config.toml
init_std_o = 0.0
grad_clip = 1.0
final_lr_fraction = 0.0
Each number is 500 + 25 x the weight over its row's rms, rounded and kept within 0 to 999. Layers, rows and columns count from 0. Numbers have three digits each. The size before them is the row's rms in percent of the matrix's.

# layer 2 attention key, 576x576, rms 0.0867, rows 205-255, columns 384-447
097:489466482493492491502518505494494466495512521507489468523518504511517465485491437541529509525531495530527527464446541537509494514531489486513465529528456553492491519513557492496483550507541507
093:451497519481507517525480509503523482496513500528530526475494522486506465471494522479532507519521512498460489516484501516500482505545524535537502479503458488517514548515479490522484511519518513
096:443519478495525527496513514487489485483448499496455486499480471488510515521494458520466471492496471476497510496532479522514504501475446518517477511502483524446517553530473476509513501552507515
088:443520511482498485502515507457493510488544531510518524470515503486449520502528517535529508517508512492497521519456508508512489475498497493537491523540528506495503497531489503539492510543569455
093:497484502501504500476510485496498533519458466491481498472484481500533501468539481475506514491483508535444533517530461503491513430470477510508479496508531512500482518479494517498504518512498500
090:454471501534476485467504485505483520502494513553511517467470486526504500499503482511551487533467485521530515512512511509516502511475451507462466519606502504508510427528503482507508531469526536
092:527476523472503536459516515488520494531499493517497509497520480494500482531512459515514457543501545495563513487486498482500531514517526523528483517491471471525494522549525457506479532528497548
097:445466484494518496502512493513476537450486499509460505497498499498524478515528521499468541479488507463505485530496575495495478471500532506506490510473462527531522509510488475519489533488507464
092:544455472502536504521433480507501486503475518460513474524488493479548499458494497495452505559522507537467434517529496480511514491505500540510466454536497476508511471496464472527498490503508499
093:478531468525503498526461483511522521485499445561473534480561507483487554480538495525476458486508465444488476480472488476457496489450505501518504495463525521530517484513514462447534514537521491
094:488502505510483466489491537539483498474531456435517503552517504499497555506512500480412523508496485495505412501513486532486481502503515485501532478482465481480506450513503488472486507478504497
093:521554536548463531494484485453538566523514497455515527486469479468512505515471516511504530512500481489505491484486491459478514493494505532488540548502494476492485498495466521522490514494481479
092:503498500501531489525541524508500525462481555481542462523502476519508518474491492465521532545493466497466544494519475487479515503497479528483487539509505523524469494504520512488473522493508458
089:511517515499540488504521508490513533527504515468507487492512502514542535467464475557517485515456500454502515492541449472449497473468515498471525487480512505513475477498513511469455487543524565
089:526497526480517525527499529490489482514509500510517517515474497498529439535470523526442468488473491477494478492500553527527479502504488485534474456493495484454522521493494506515474516531485503
098:492524505500489524482473481503509554531495544518506481508530501469531492492468480506532507489541484486501511512511538541485537504461526482507507490506444468461522464499498498533454461511497541
092:523416521454505530498515507525500489497474475485490498478513512508509468524504522511493523492467500510454484477515489540464464565494509487500515472460490470522519500507507508470491452455523506
093:463484548504483440482508441516464518482513475505530506488511497527488494517465530529516503493482470504496506508502507507500484526501513467492443517466475477479484500502534528444493529503535536
090:449523530518474522509493489517523523491503465525536492519477481510522566501491518506520490471531475480455490452478518469491510435528492499512468516502513502515510511488494537482454468517492506
101:476511472536516481531553488475526516523465496463466456549503490531488533474517478505490476511460485471486522498524445497493546503475467488491502497543504527469480476508497531504473517547484510
102:515513504521435499469528474517513530532478492537488482507508514470490497479480501520485539474516484546521499483498502489479510511461461491466519514483477470481494481524507531518522523514427521
093:505521484447503493520509495480480463529498487450528478499497535477503516546480536499487520516518482494478520517495533498460470527458469507509486473512531534495509496480507472466482461502485488
097:484453506507466499496513492518458499499524502509527475465483516494458517514510488504491473537468519502536455473511541496496459518491484475510482484511482512417463502484450502520503514478472557
094:482518542480484539561543513523498471524492526520494477520477541479462488472505460515499495526518503479500493564470533491545492495517466458529483520457465497495481471507521477494502446523461478
092:551514529523486547545499537474499454519478515490506565499531533464536544514513501495531516489485491506505479518503511502517498516496500450482506484477468519552469482473533465544516474513498538
088:544520499487522471527539487507487527533511535522532486489514458503488517498517457477501504501494516514523454463512488492477521529508492524484456488520481465501487473482483496491497500525521493
096:494451503434499459499508517518496493523514499512501548508476524471470467497485500483550511523507526558517496508513492514527464479484517524476487487538488487460531500523523490532515501498488506
091:497453460535469531541536490497464500498507464523504502470509497514491532508480519522505521555503547495533488492482504483522461487505476510477500506477494548504484474503565480514479501479495553
089:487465463531496482503515512476507524501491505502535481510485510549464478488458497548538495513532499477502444479538516545523480472492499493524479520471509521494517499544472502460496505522508479
099:519504535466528522503531508516493520506507546495522518476561495516476520466493536508576507495496498496537488511489486487513506525507494516530489514488539487485483491533515472527462490520496507
089:516489502478494485543498499475480529455485509505531481506497512496512536499503495514476486542573518498535524530492525471491524451530534490458507491494538509494523533542512477502515508468534474
089:496544523470515464506496515529479492541484485496487501493521487473482472561505520498524492491542540499541503489568522499499480480493530470484503487482509508516488469495516525449481508518548497
092:515458477493493497511507484537487544510499503447508493559490513457487509510510532501507431486498536521462485494476529512483496484483500487500474494468501486474489504508507479509492513532479473
098:479480484495517526496480530528513529459503532440502516524445490513509487525486473484500450540510494478520458499509483494503483505512532493494528458530519510506490456489484456477544497518484507
091:516499526492505480505531476504551519470506495508487505516484500501533504524441517474532489500560505494506520512464488532540535516461543498488469520484531495520469490493475518543523552497446481
097:495542517505491510492469506500494547502518485516542464497505498540478457480495496483510479507498488487531513519486508524501527536491495503507460524468487499529479493497518415504517500531507504
094:516475466458464463495468513457476553426455519559531493486463467541514540502502504515488488474518497474472478506452509558506508495481475554510548540477492499485485497448504490492492528486501466
097:530535515472482537510477503525461509507511482550484466489502560504527500468507509528547486475513546542494522482483499515502523460528495537488553469521488497556474508539538545487516511536466485
095:478478504501479494506535489517478464476501480481513484479474507497466488497482558524518492541541482483484506466481507497485506507486522515507490513475501520525459516501525454512516504507527500
098:523557479535506478489509499519534497491498483510502483495464510533456497544519508483517515502488511515467477526536530490458525513528495504480517518517508513515493516457549493508508493539514512
091:492540470481540497522473503510507472472531475493527494471464522474482495477533484513485513515447483454482479509499529492480450437516496511479484552498478495516451525481501509498498477497469495
098:444490470488548453459542525521482484505514529448500491490511513489507495490532485517466492493465515476508503498515522527503476523553474412502492482530522484486495516486492513494527490520481474
097:530477460483453536480493505536531482453550490527512508506488494494498498473486521527488507525475504500510523491459467533472505483482478471481472490506515465473486482498514477512492515471503489
096:502513460507486554479505493482529433483530471524544521507520523494495499528470528510464523498492528501490521504488565465540469477517504503489487483495495511468512487500507501509491480482518491
095:461468522476513499564493499462488487532523536452510495499462449514469507514497449551498513482525498459470498510526478484495513503523476523482535474503475495472526514508512488540496491492498523
096:513496468493489496507506494516497548489492490498475502525497512530507523445471488533488491513503512518491507483501460533474485486510503498462577503484514501515481456469526495477533503470454506
096:528508515444545517497482487533558552479527492489482496517511493461464481503513460511507528482500484490494521468491478499516569520503520484479545531483466497546476527493507468510480474512520458
099:502537463500514485491531448478446459534490506532476464505529528516541444498443511483517533499510536512475462518488490496502487483479485471490523495510516497547510513512476531466482458508519509
100:487507464506505529479490499484472487502508492502495491504471499488549500514499499546464485502495468488479491484461560512478467502562469496518501559468515510482560488513490497564478454474537518
087:518496502468503521530480542493494457506512477521496452490497529502539505467532511495492499461508516483500512476511520456496483473487487490510470445535517505507483458491497425536538484480502490
095:475493471517495517493487450473458539448482472518451527468508513530516528474498516502498458523438503482504519520461504494487479458478468511543533515510525542515492474498486460559520469452531477
# layer 2 attention query, 576x576, rms 0.086, rows 206-255, columns 384-447
089:539523479518514485510456511481494499467493491500464473484498506515471484540508503531517447505517507524479531550532500513515499532501547471522489484466524497512453455485501521536503462511543478
092:470465483508526495522492511504509496521578484498496452505465512528457531545498510527531523499533497500481524531456508487489494551463509465447501518546505482541438529463508499504449489507486488
089:495496527506490553478497517466527487540489503501490500476474462495483477499501503508511492518499504488486551481524480521502496502498449508501527505511500486463496540516528471501470521531508486
097:519489489500493475489495519484536512468477517499524524512468562494518509498467528457494464471498506515488495518507504506508474503502548479502519509479505494525485516499534493496504472504510524
092:464461530526499476487495492493477516511510514509514531533483486475501508526504458523481542469492509530456489498500475495502513508532525485522518509489521527497477504486457503516518485484459536
092:482511504533533493473491455530499493513489487481464495496486541487513508509476512499516491463534481523472484474528522482494509544524522547459490525508493508514463465499536477471540461542485444
095:471484489494469522463519526489488454534495515527536522504494510501517505492516539486501491502467490461480573523470473524533530497503532516515503513517553512532498498491508508506519525498487517
093:480503508532496503538532503491409524426526530467509508498508492489481529478506511487532524485464470521489499457537490476515497530493515532537468456511517527505474495473499482483492456496547509
092:496484499527463533503509537537501476512468494532546498453491511510522504509518516465533502507514510567533517509510530523470448509498480454526510513556488474479500527497507519560480441539479518
092:519513532469497545485493513509495516494484507503496504519523533474511524443509527481479448510495492506509481484499468499480452492509479505481503528452492485515511471489503469480486516466456506
095:495525495512459461473503482491516468496491491485508474490501562460507475505513537466497480518503508444470487502556480476514527467477503536514519451496534496487505465446516529470522509479507526
101:523518516497523521494448490536438487445478488462477504519446515533487528507504497547491480516526486525500513508463497519494483522520526434493464472524512494421513493545501453502470495515483530
091:509521544467480477496472514462499470509559488509471478535486474477497515510511511465532484489524444540468477494500532509512483520526485488506489489540477514492557513543506466536511497491511511
091:506464498454461498506540492493506466519468501529481510521544521492478507452481501467505475488464532535476479493471521558471503482466463494481490527544495517503544506471477487498504514513528481
098:479514528487540461538503437485524435464494499537536527514468478499477492507485516491495515500435472478482517531487511475471503517495481476528493453503478518502556523505514508505533461491522533
091:522494486517465502513496464507511534477453515518494515519509488543498518473563509491493498496503502492500497501522455486490504502502524515479469516470489521517514497475456483492520480536496466
087:531500540507495477513523436506458488476487484526503524505479512551485448502482466519521494510479511444518472518491542481533546506464492508473499501552518497467529511471488523515462451516510493
085:470455489499488511477503499513444479542438531487530522517480522513525516489494476486492500510567524517468462480451521481461484532509507472471460504500502524504506467520493539495487568460538474
093:502517510523521510456512496504490555523538501459500552451475463521474495498487497492521485515534497530486501480506516505493504477501483461489498501535486486506511483526461505465467478516493482
102:458520508517482498533486493486563499493476516516488537496487517500544516501548536464514493504533566531531481561532486484501515544503496516518513481538490493468461536480509465488506469515498532
096:490502491469524470492510478491467525496478479532542522458503492521534473499483516521451486521532512550479543508470493510492489458525498479496491554515454496513495511498470509484528554455486510
092:520482449509498525529510478485526513477484485534499500501524511504549501518516512491450486531489498467485498507503505490515485522556475494495493523488437538506524525496494534512478514486498469
088:535504523502511548483436438516510484477476479539530477521522463481485505536530498467454476478508463520467506495505489483490514501479502494507510484481519496470493499508491486522484491537500502
093:536525494454495487494446498480477491553484461504500423504526554529484480537512499531473504495485551493476517552551456489534483522515509460505501518477516495517488483524511509486515420497529518
091:499456511500496509468519481520496478498464483513476519496505513503513473509476547474555504506540534450474535466499498461536455567471509493496445481492460481517519471490474507521533531509508525
098:438533555536510520481487527487498503459496462466499484501491462498484494479477535463477507467509479552521515476460491520496497483519459518493540495532486441539514500478496518492512530490506490
093:525531431485497518499500496511508486497508485493494481472440475455499508522511534495485476507479504507528449492496505475501452466514512517518486466516499501548478517476509523475516472551497453
090:487511513519537501526532490442481508434517489529510515503475523492504486508505509486484538496459483549470517532518485474513534470523491509484543543472506460478529458487475559527474497510513526
095:457523498507496549523465515530507530509515500479471521551492521496510479529517501510515473450493520524456455493519499436524475506504486524481525505517471498448498520509480524489543492510543549
088:508499505474473493474491505510489522509472502516526489456478542509477465492495499505505555506514483510506524463525512514450487534451505527559537539508500468517496534529455516523511528512505533
089:524485514459444534535521480449504507491507449540486493502529494489536509507494512514532507495527501504523495506471494516517493466495490460482513513513533490525541516451516509516499515548473532
090:545544523497533471505501513516503496503468469470513540495478475509447496492473436474483469511533518486510522495478494461478505516520507501540514450524492514524472515528517485495508515489541494
097:497520507535470490491527472489495481514528478478510535481481489521459500500491507515471532496525542524500487483479516486493503495456508524524497457522490494502520509536473484488481520519494508
092:500517456503485548459503463466548500516472538493525490509488458481460529517524517488507499527500488511522526493497526487523510482525511480488510513489486485478554462515469481472464554515470502
096:465506491487496534478466454515499488503467516493512521513547513529486536485576524518454498503506463496456517512507471508508532465498483561464508526505485459494519514526509489506467492505451483
097:484516477507490497505503465513505536533500516494476486495509480478485528530508539516519514482534504502474529472527516453493456507505501505477477475506528515513510508506458473520451487537505519
096:514502502541461486487528549524554445516519477467495536480490472507463504492547440449502479482478518441475480499486528490534446523535503496461498551490532476475501472481468482488503499545494512
095:522548474492461484581517520540426546544462509481524495502482468502499542476496501481484474476520515524548542514494521526502503536519521515483443503468487523515501485512496471523488435495461502
095:471532479449525493512505512497460544490475501455507543465538500498442496492495458423495488530497481497510481516498491528497497470487513499544472521483487513507515514483497492522508518521494520
093:508482557487478485488531521507528473541503530527500488513519480527495504496487468450472507502460473484518503538510511527469487550485473507498521504477517486471510489511483504468501497497518469
098:488464492495482548474513486504516514472517496531542458468501489517512524480492481508517421492504543496470475485543430496518492515477483514484523553463459502489488499476546495509506527471533495
097:514484506489549466461541500495477482481518493495467509521496515513525503523478532503489463494547504454548537507497484519557495528510493458463518480508514524430479487477472470528477486473466500
097:508497497495460554495453476518446483529491528507548524523501533499515496516495480561505513466513517510517498552525509498509491522548495482510534496503498508484455539478520462446514454474465493
097:490537478509497514470471477523511486484482441488461495513573509517485528548479510496497448500504483499517481507515541508479486496529509539533549508542487473441532467467509495487512487461525499
097:561503506491476498431532465507512475466532485482515481472546478516488500453528455481514504478499476515425484537517494493523526510466499540512553504479501515441491491472485496497498474493478484
098:442526544543512491498512534515539488521496524536545474528519471503534488517485485525504456460556470477496514460512493468459499532493444496517521463469512519471524503494473451509493480514463491
095:452507477514457518504469526478475520502534523524510487504528497516525506531467483501502526482497502508519491539498518512492481491477492501506511483531505489519483461522535518512480546490471490
092:531503480483526482468449487544472513518531510518534475514484501515463465516511469523528490459479477498471544518495490516491472521500452503553493501505511458510481502494480515480500498514441507
091:488491478495504508498494477437530491480487500452550527570485480474465512495534501496502511504501515504515503476487480474500460542535509497507487491503473475484539493489484497479480507497505524
095:504484517491499493456474505464471541527491520491464488468492478499481508509469499566501490515499501492488510446554530570488516476511495479507454540464515466493477476531500479499491503522493529
# layer 2 attention value, 576x576, rms 0.0733, rows 192-248, columns 384-447
100:435517450490502496456504501469507517512503487513504571484482485523469505489538482497524525536510487535474479521535494517504546456499503534526450535451536548518496481522507491518498521497507532
090:492527527487463480490542492528553498506549520534474521529487557507514485529482449554474512444463537506517501504499507470506506480478500493495455476546451462518465532505498507473511492483485501
095:493492515445558497522514487499497483523488550472504501503498502529492525523509514476508494518461463503507451511553486507499505538471553523504504524527440503464491518527517494535534474493547504
088:496455491519537495477520465481500538547496504531491467499496504516560531478455514439520497492466456456491520487505527490541511500483502497535470475492495532467503508497513545516508504495516512
087:524515472486516526495490518507479485505472522469513480509518473453525596512513489526484519524467506544514488499498520510513510482417483496541526493490459521505460477518510471502533432501508462
084:460502474489499509477442516526488523565523490506524487529542530487481443500518456473476474506493521434474527517496446556485446502484493514490444485483491494519546497521447507450527524544507489
092:509524485501491485545521480526457555479471497473507488494538507528525484473511506464489502472546513496495484481443510517510503487509512483471467525499517514530474460511481496531464500539500494
093:509536513478510510499518510515510504480501496517517479497470485493478488472504544497490480515488471507466551463507516513498493521480459542514524512500524469507499537470481483491535499471512539
092:483480523525498489469469521508501522506521476513497476518524486480468468526520499490515504477520480487509494510504475508517529490453482496485510479527503512486597494475520488531528490452499492
090:491536500494496502531486498510491484470484480523472510497522504487488476513523485450492490508480492521453476474532442505483532482496503469507446492508497494496518530478519527533534490531533473
088:504517487524473483507487427524472526498495490485530482526516468554490488495478448471498490517491492496488465497504497545548532488496528510507541505471497474509523456474490543487519541504513484
097:502504501499502516478538474518519473498494498493506502521499496511485558475496500503484510530431499465465486485504432488493504493467495457493486514516528495456493495476508505519509471531523519
089:516504520498489486538485514503453511514479510498527518461467528479517469500470506513495515486549501487499440521464513477479497520496490515502493509521524552502488493499497485541504503507520535
092:507519539512498546479503545521481454510508470502503500528453451508544477516517481519494525499520503488519487476504495506500506522528481482493490490557458503461471491491519521515441483498518489
088:533486520507466535480517516512512491500488469510455511522509471483551451508498457540510500500511497499478504497465515510521450483532513507501469513518514488495501522482515515526466539516495476
098:556483509533497478544495492469490515481496534487499515501488482475508492460471514517485519518472498484516510519517452483479544485468478517487528468488511475519469471469499467536507496475485441
090:509532471509495484509529489495493472502478533511465505481520498486544508496482512512521459487551523486476460499523530527463530526537535555460459536463542497501487494516488471494489501538505557
089:453482501507488469460443479467532490491492486495491522497505491456483493520523473501500529479535499452529530480519506511569521464474513502556510497499516533470536501526496520503476508472484520
096:492452470485504500504522491467490492467510496479460556556551476523513518461517533510492505492470475506494484530558472525484532490474557504538523491507517481464521531482540523488543486465513518
083:487524501507482520498484443514460524483480492542508512538544464508482480492518510486469517469496490506524511470487490535491467493485526508502504503488459497553517538509483524475558494511519479
095:434459529494492541466535460500515481492510552479482521536519534475458487525468528499493494532532486509535509472488512448520451548579508499468469484510506499512553498554485459524541477475519479
088:502532500511513495463539474517537463483514520514481502505503513476483494551516460531535496500505564497493528549494534468510513504483456491461501468482494496511528471479499526512469466494446489
098:514477515506552461494496517495487462450516525480474461496490464512503491468485506440510493498505484511495518478550506490526500501488496507554530509487521487491539547491487513513490475499524506
086:493470535487538451516535506517491465474516480492510491477496502491462516500518564510503505485507489496529527510470462493465486474500482568455500479531492508496486534465471542478457441475527543
096:442511526506539472478473545483460506522513501491537476474522511488501484459482508487489510534470496515496540492504519489458506502475444499512501445490485495526485496504497508479534476491514486
090:527506480510490489518529445504485503519515516505494455464499511486512427467504528509487487513510525490514480422494500518500523505543542507489479464530474526470499517522534524516464493526498526
093:559582439508485508491511508498515485506465496512490490483497507489512493513529510470484490514532566494458530484482519494539515512507523469512476498546466523525490499502497490489489474521481528
089:495509521507509508501504478481453530501516517512517512463498496508524502509516539493475494543513496495514527545520491479498510492530528443504469508507489492474492549471466526548467503483470498
087:537475501475504506476510504508490482487450484529521502489492470464525466521474510511497454472491490512518516538490559511487450511490525465494472493457500492473494538501556501472521500476503523
087:486496529507472486514499512512532517544497496500475512484480526485492462516490546533499515517505510521533501535518510504456489515480505543501505484442550492500481506553476467491516503492513491
090:495529506478519536477517513530518470517527529542517554498490492512462532479480523540490493509495521491517510528511474538473492512519506501470479512499493466476503476483484501499527486483466483
087:505521503523499550496528476525481539488503485496502508460474522555489509541516504522513485495557521500495501512501492479540465545502500494494483510472491553510501506463530508490472486470497535
093:473483570491515458538495493488476480449503530480523515536527506514484478541514510473496489486522481535521533530537500536480499446471506473496511485520524478475517559452490519494503512447525493
094:477529505484466472535501476468478526476469491517510496492483548499457481512480524512524492523548491510514497505494514511536484502483511537486472485466511463494507516517483436472488522532492494
084:550493511489465498515491548471514490493498486496501527496473475490492476553517487520434490513512529482523489529511489483487509489547508467510496490493476534523505527451477498486504485498505535
092:473463491488518515471480480500519533507511460550480538497510519495489512477484487477547537488547511543467458502428559472501546493504528506544500488492515532469531488486472450401493534535482481
084:577518511536488462530489530477513507511501523490534447497544547503504532516523512513502484488546500521494496496519522465505453509477468504498493499467454487498481506503538493522525478506513482
099:499480498473461530480511505494531492441502547469485502517489487523490578470529508505541497496447547466467512501512449509501468467480494510511483507512512484472515507516490491519553478474463472
092:449473498503516530498506496586521467493504519442480496490504519504490523497482500487532471468501519469467497492480465494521461550508505529473485488488511491465502510523482501560481466495467483
081:524514485507490512489484546540496512486528457506475488499567506480498539491511494520521446505506494504491451523473508489508531519507477484521508522543475557444478492468511443530455514523543563
090:502487511542527506506516531473493486470482516480542484475466516499566536538493515466527502506466506505532506537510491480497509486463450470503513476510492491509504534430489456481497512503483481
094:482448501510495474488517477488475531499487473489466519471512485468496516505479486554540497530518422500522536512487504553512511459495500519509530513499540489502523458494479500510503518484530505
090:494463520494497507510495528509512464518538510492493546515505462473465507471510486497467516494574527487518515508517422561483507520482534520499559495508484473464511535452503536541535465482501505
090:471539515470450495482515488512501490513565469481530524492521488508506476480473506479499503544467511476478473498485514527455479516491469532492498541464492475521524503496522488492512507534482518
090:443528528511482493506491483499495497486536477517495528455477494502493481543550522501469541536500507512490494509487524514475493491459466463503482533480494480499532488524526451544511516504506499
086:548454519477513517536498497557491494474469491517524495497507499492533502493482511470522454473499477501523455481540489497508503495460494507527453569486480490473503541541506544502488464520543526
094:485538494472541569536510509475495519501465449511507483474525456528511564478454502507487531516510491503538502495478494512450492522504519557484483552506503483514483489511482520491512528527512473
095:526498489496459537492492515517508484503523467494502496518509489471510527481476466527491497507496503458472440488485517465484478501518536489549481526521447513499485498487478515525526499506490500
086:476522567487533505468498500527495526497518444528540517504519496500530507493511509503514511525453505487446535485492474526507509501488497519544520470449520510492511470515518493534483492447489526
088:504493475515497478534486516527465495534504516508532519520539490492470509455520549463501527503525471511484497487493527522449541505500467490471521466499523520515524484487433458494532522490490520
088:545510459499504491480487502490534512463504471536544529491515490510524488527506520442545482502476482503546488484484473567476523502493513478522493496517447487530481515583493509506531457471509555
090:544457529487510480494484491437506505477506472480537477482492465473480525481489502473515476531511483480514529474466472523518449490512492523493493505482528528502516496491504438543547505516492503
082:505549526491503484501510521478512506496531535522473499481500503559460517490518495484493465506524493514475476485530503483516480487495521475507489474508455493475518518481491528478484517495499538
089:492509492481486493538519514492519507506508506491505489483567459510488528503564491510509502499452474516467474503487480561507543520507529540479542539538489459510561474520522501539515506520496484
090:473517499509411485482452492492502496467517475561512507502478475506457486523454511534534516522544497450473504528531540513533560508486506525503515492419539493509491485481477494512500474507485485
093:461458532493506496493506495500484510559502516507500498508493472541469478518468565480500497478537494508520548526481518473523536526517475500491462457508511537518523501537478499501506534514519532
091:493411474482486470489491509520514454496541503490556511469487537512473495502480496507530548498499443503448487484461506535487470558490487497479493501477500521476531513491557503506571524483530457
# layer 2 attention output (transposed), 576x576, rms 0.0682, rows 192-247, columns 384-447
104:536510492468502513509511516565543489505487523511525444523526491502562496495552504522471498470484503479535476467489470480490532522492494450496524556525498458489493509491466527466430509523490507
097:547539505487514471460518477484476492515484544496544487478502513524508537539510514481487485545555477510500475490523482523476477472479478490443499504431514528544505499503455494487524529486458471
095:497491477555488531490493504488462492498496495548511505519498503494488513486498464515509479541474493521509531502496520503511495512460492488518488464476521515533477505471506508540496528457491516
091:442489474480520556517512520480501505476489469474521493488538495477496433499496504458515496523486460549495491488524485501469545497478515489486481528485513474536522456562509527518497512503518503
092:491511439494525454509500536513484535491473471520507496490530453505470467504469510463461486502488442442489534521515494503550512513529476529483479495501526485531496523495512514526492571516541552
085:523496487465506492523523488504499472480437471514512498499500519459479490493514537512555504494518501508499471513481536446485490507491526532493496540529504517464474458532570496471489463486522496
095:424478533459526498492429506540485483523539475501455478553524526511471537494512482516450486507475482494506490505532493499524505461515467516482517527498475531512481503519552472482498481528485468
096:507540470481481538513495497496509457499514449507500482498552529506504487534514479540482496471555585518491466488516487529505536459500492493493529511495469489485531472533469511515449543519521486
096:512509479486462515532546515528469503542488492501481552485459487502493554525481481517499498494556529471496530481485531515518517473488531474476478506490532497526466491480508466473486516506513491
100:510488526505484503475521513528464477547501505466556484513507510536473572519510551532484517475503498519528569513487533491503511466467503497534466533460508515468524536510463517535468492505487539
097:488544511446499491499504520483513479488494475507483515497523532436483511485474540452481532453515531523528513507549523474515504489519512432507510487499513495507504513490491510510491494505534530
100:507510522510514499510502535478527511518490490544515531478539533510541472492539492553547443456480518553510520518519554505532504466526476547513496530464510509528460507543483504484520503503489507
095:507468504459519481438523496487545504535526499455508498539511527510496542502493501531520483531484540511533510508533511470496511475481516475472464514466495467475528461525526496486498488526468513
090:519535525547493489475525508435508519472502508482487513481518531456490493492540531454509486450481499503519500505489497514490491491455502522482492488501493486545507512512434478476500501479490510
091:477502527580514507498491477466491491482509527475486541502515526483456492536470571495474486512495506586511525513497494507491510508491488488475533484479483529443517506516490441477525458479482505
100:474507505511504547457482510510511498504506537507499506534493464494502476560496458503508480493492529492492525498533454495525507470533487490470534477464542504487537514419477494490505497509518515
096:486466494525473480486496495520478519495472509446530476537474505502512459469498482497492488506501487493518511479469439475517505499447490477506548500529511462493491489488552498508517542507498419
094:496522482485515496529503469483500501487531542518490459495529498493520542481530495520532487538479511487475490498483496461506490536535489532460495484478491504489427488489481497467488482510501498
104:481488484553533518523470499524540520554488498496556483496454514477523489524500458521501517481499485510482456488508513472501481514530436466516524449493522513485493472533496503507473525474488498
091:488519507450538537506519510501499504509500549465462528489509460507504506544453513489487498495467513511463494511522522453484498537504448495515535478546495557439516490486474498542485543462502493
100:542510513506545489502516477489486513519513470475494532482476445522529470488502495512514544464472506511467450534537496504455493545438534497516487434484521521485479503520472484506531491484476527
096:498524517535465468484568506502442542469491526494496513494456494518526539496519492472518510475479470533502506466489485471493479511491544490494492483506513502567474516564496489502528536489506493
101:553518523506429495500498518502511529494481478514477518501487552487486498537515472504495501513477504461457504565471512481479480482510502495447472486476525535486465492502517477488513460523516491
093:508488484528454488474494517502497524544493524493526456530512513504526421508516474543525502544524507537511525475474546498478527513511489444516467497459451506513504490545509503443525486514505483
095:503496481428505490498520469480543513459499505497502541520478500465539481484466483518497529506522481489468468531532485512514498481551518493544481506491482478511493497490512507473453465493539531
095:439490460468511530499530503532527475528542471525524486510486500479497484514504523513515502500521476450468495493521540490492495503528463538522543469487539483504480440515524485481528515492504487
098:467501486519498492453495501501483527476549497503536558459493504512468474508503505439489489519491479507509502516514480530490512476522523480467520487544490511549483471497528496502507537567540488
092:540483519494460520491513506459520464519483492510532505527475507505516460487495479543515534490487511522529473479524529490510480546510499523509493488487522498465533537536496466509525510501504498
094:535504506490504462531498510454518475535512514523486517490463499504488492496508555469466546499469511504501502512460471456500504529532541511512478518529486476472512528532481463483521538520499510
095:484482491521508546511502500525503494479486513496530511472464517467532477502505505493473513445522447520492498488446490501510537522463494509518487491543527474465458517496524533516489485526473542
090:461482529562497452512480495473498502517428508480480483494501513512508438486535487484475504487491465500456509498453555503465494499495506543527521519504542535468484513490480483446529520530485502
091:498532501515535488541489531456488509548498503501496487513513513482539506475482510507454499466506546480526539479496488503457494521521495489491500478496492495485495508549506467511516492536497479
096:502456531494521514477476459485513500544503494492488449439484502488521536506479449526479477553503495479486528488504502473508498482527488541494459477461488567469519487528497524531513508526468528
097:508520513481522518454505500536521466537496509491450488531506506505515489458505478471459491516500552467490507501518536509464502521485493409510492457499495511513490483469507472524514498533474498
093:515489500484513488463494475509515458517511540530492489529499470514527509478483541506525524470525469525496498479475497475472504474486496528519532514549499504556509543522496535526460544481467473
095:523501489533488506469508510526502443516500525463497469527465473528484487503498548516487490470520422479517492452528447481512496513494492454481495496486479509494482462502472480500508496471485511
091:487499501488487503526464529476517538518520501492513508472485499451496436533526486516519534551536519467533484502489519496497571509492511458510479444476497483461498509496514510506517492493487525
099:494481479520525467512485496515494585495516464513501499498463491460483471518457467516484477508507474504501519480514512508474521532537496519482514500499522557480495488495533527523454479476520515
089:557536511486438478513501529469439507482459568528522476446478519455502457485513483470550500482502499501475486508490497481481515502467498508492512507516482525537461522517532470440497474466513509
091:520472465516562524483505475502496496559450530507511516493481528514526476536502499483515502532536498511518474505503566497474495515504461494428524520515535491542438519522491475479500496492469442
092:528492526482480522508525496534539502505512506448485512510495522501480525477549450492486480529466508498460479460491498508512523446492477521481511499463524551505550507511537512502521464471488502
102:514491471477503494531476484470494498538564503543494530515464499499544467490469498506477518496492520496491524505490512523496494505500514474514514502507499479445490480503502487518503471539488484
093:524529473504483486539495511516488533502488504500488479494499482494509528510487489544491516502523473521453501461483546497489502468494483479524537508511487504518416512494536463493497502548480519
095:483478499501503504520531529506485524510509494482522503522487522487467486471530540525503491459485464445474525492485530487527491498501475468508501477518502527506478486483484480505474520473530470
096:547496523486550515462478520498525466488485498539509491529508489501474531523512490491491477512525470460533503528508483488535471497503555497520492486525507508410506519479484501484589474477506488
092:508511498511462470486498539473523547499507523490510510502503496505500529515518461494454502507524505495467498495509502494479518507509514495512506492467484477464481461493489476496456505448470494
099:495481516522486468441506536523497500493514521515535509505495486506553484480534531458503485486480472495482456526528489526502510494504482475503483525521507521528504498471544488521569513523494555
095:495475545483501495467509487498508541465460553528520479498535484488503503502499508496524497501479451539540519464522484496508510534530497522467490539460515501480544474508468474480479520514484495
094:515484494484479495530512508483490459524524453484479505512497500488448493470506540483496506465489492504521482524482494516500489507506525491491479473460489483535534466495488504501496493545551555
095:524492512535487519494494507491477504501494535492495521479443479458523452537534501512498472492532557503492477492498505512506494492506530474509467449534483476459488538526464509447486487534501575
095:501508500480499458496490511540480458539501517496480470477502476551484499486500496486500490550522535453479444514510503462493460502429504522523510486481534490449500477462503466521458509526493464
096:474524479519522522485429476508484485529495451529519490491499511482504443511496466535502522463500525490530503483524531459457576516453477473541500495522473520494484521493532485469454493536542541
087:537512513502514492477447469512491542492495491542514481466490510472497502503497491572512520528514553502518549494511490518518503521499501474493509501492506506564464507498480493461486520504491464
094:460474468485507497478468547518489495500464517506473516506483499465492501515498512516528533482493460519513463501514503473467540493492499455516502498476477486539510520491466522500521499507483513
095:482533511489544524476504488508505532478492467519477469538500534486529494453515467491457511478488511469508482464498421510499479530461494499483504470515523506508478543541515530528508535521499462
094:511494538505483503495531520519483507471472509516466517453458484490481518530497507529505517482485508554495524461524500509465498563474503468494489536498492456456503545515495527463541483506492471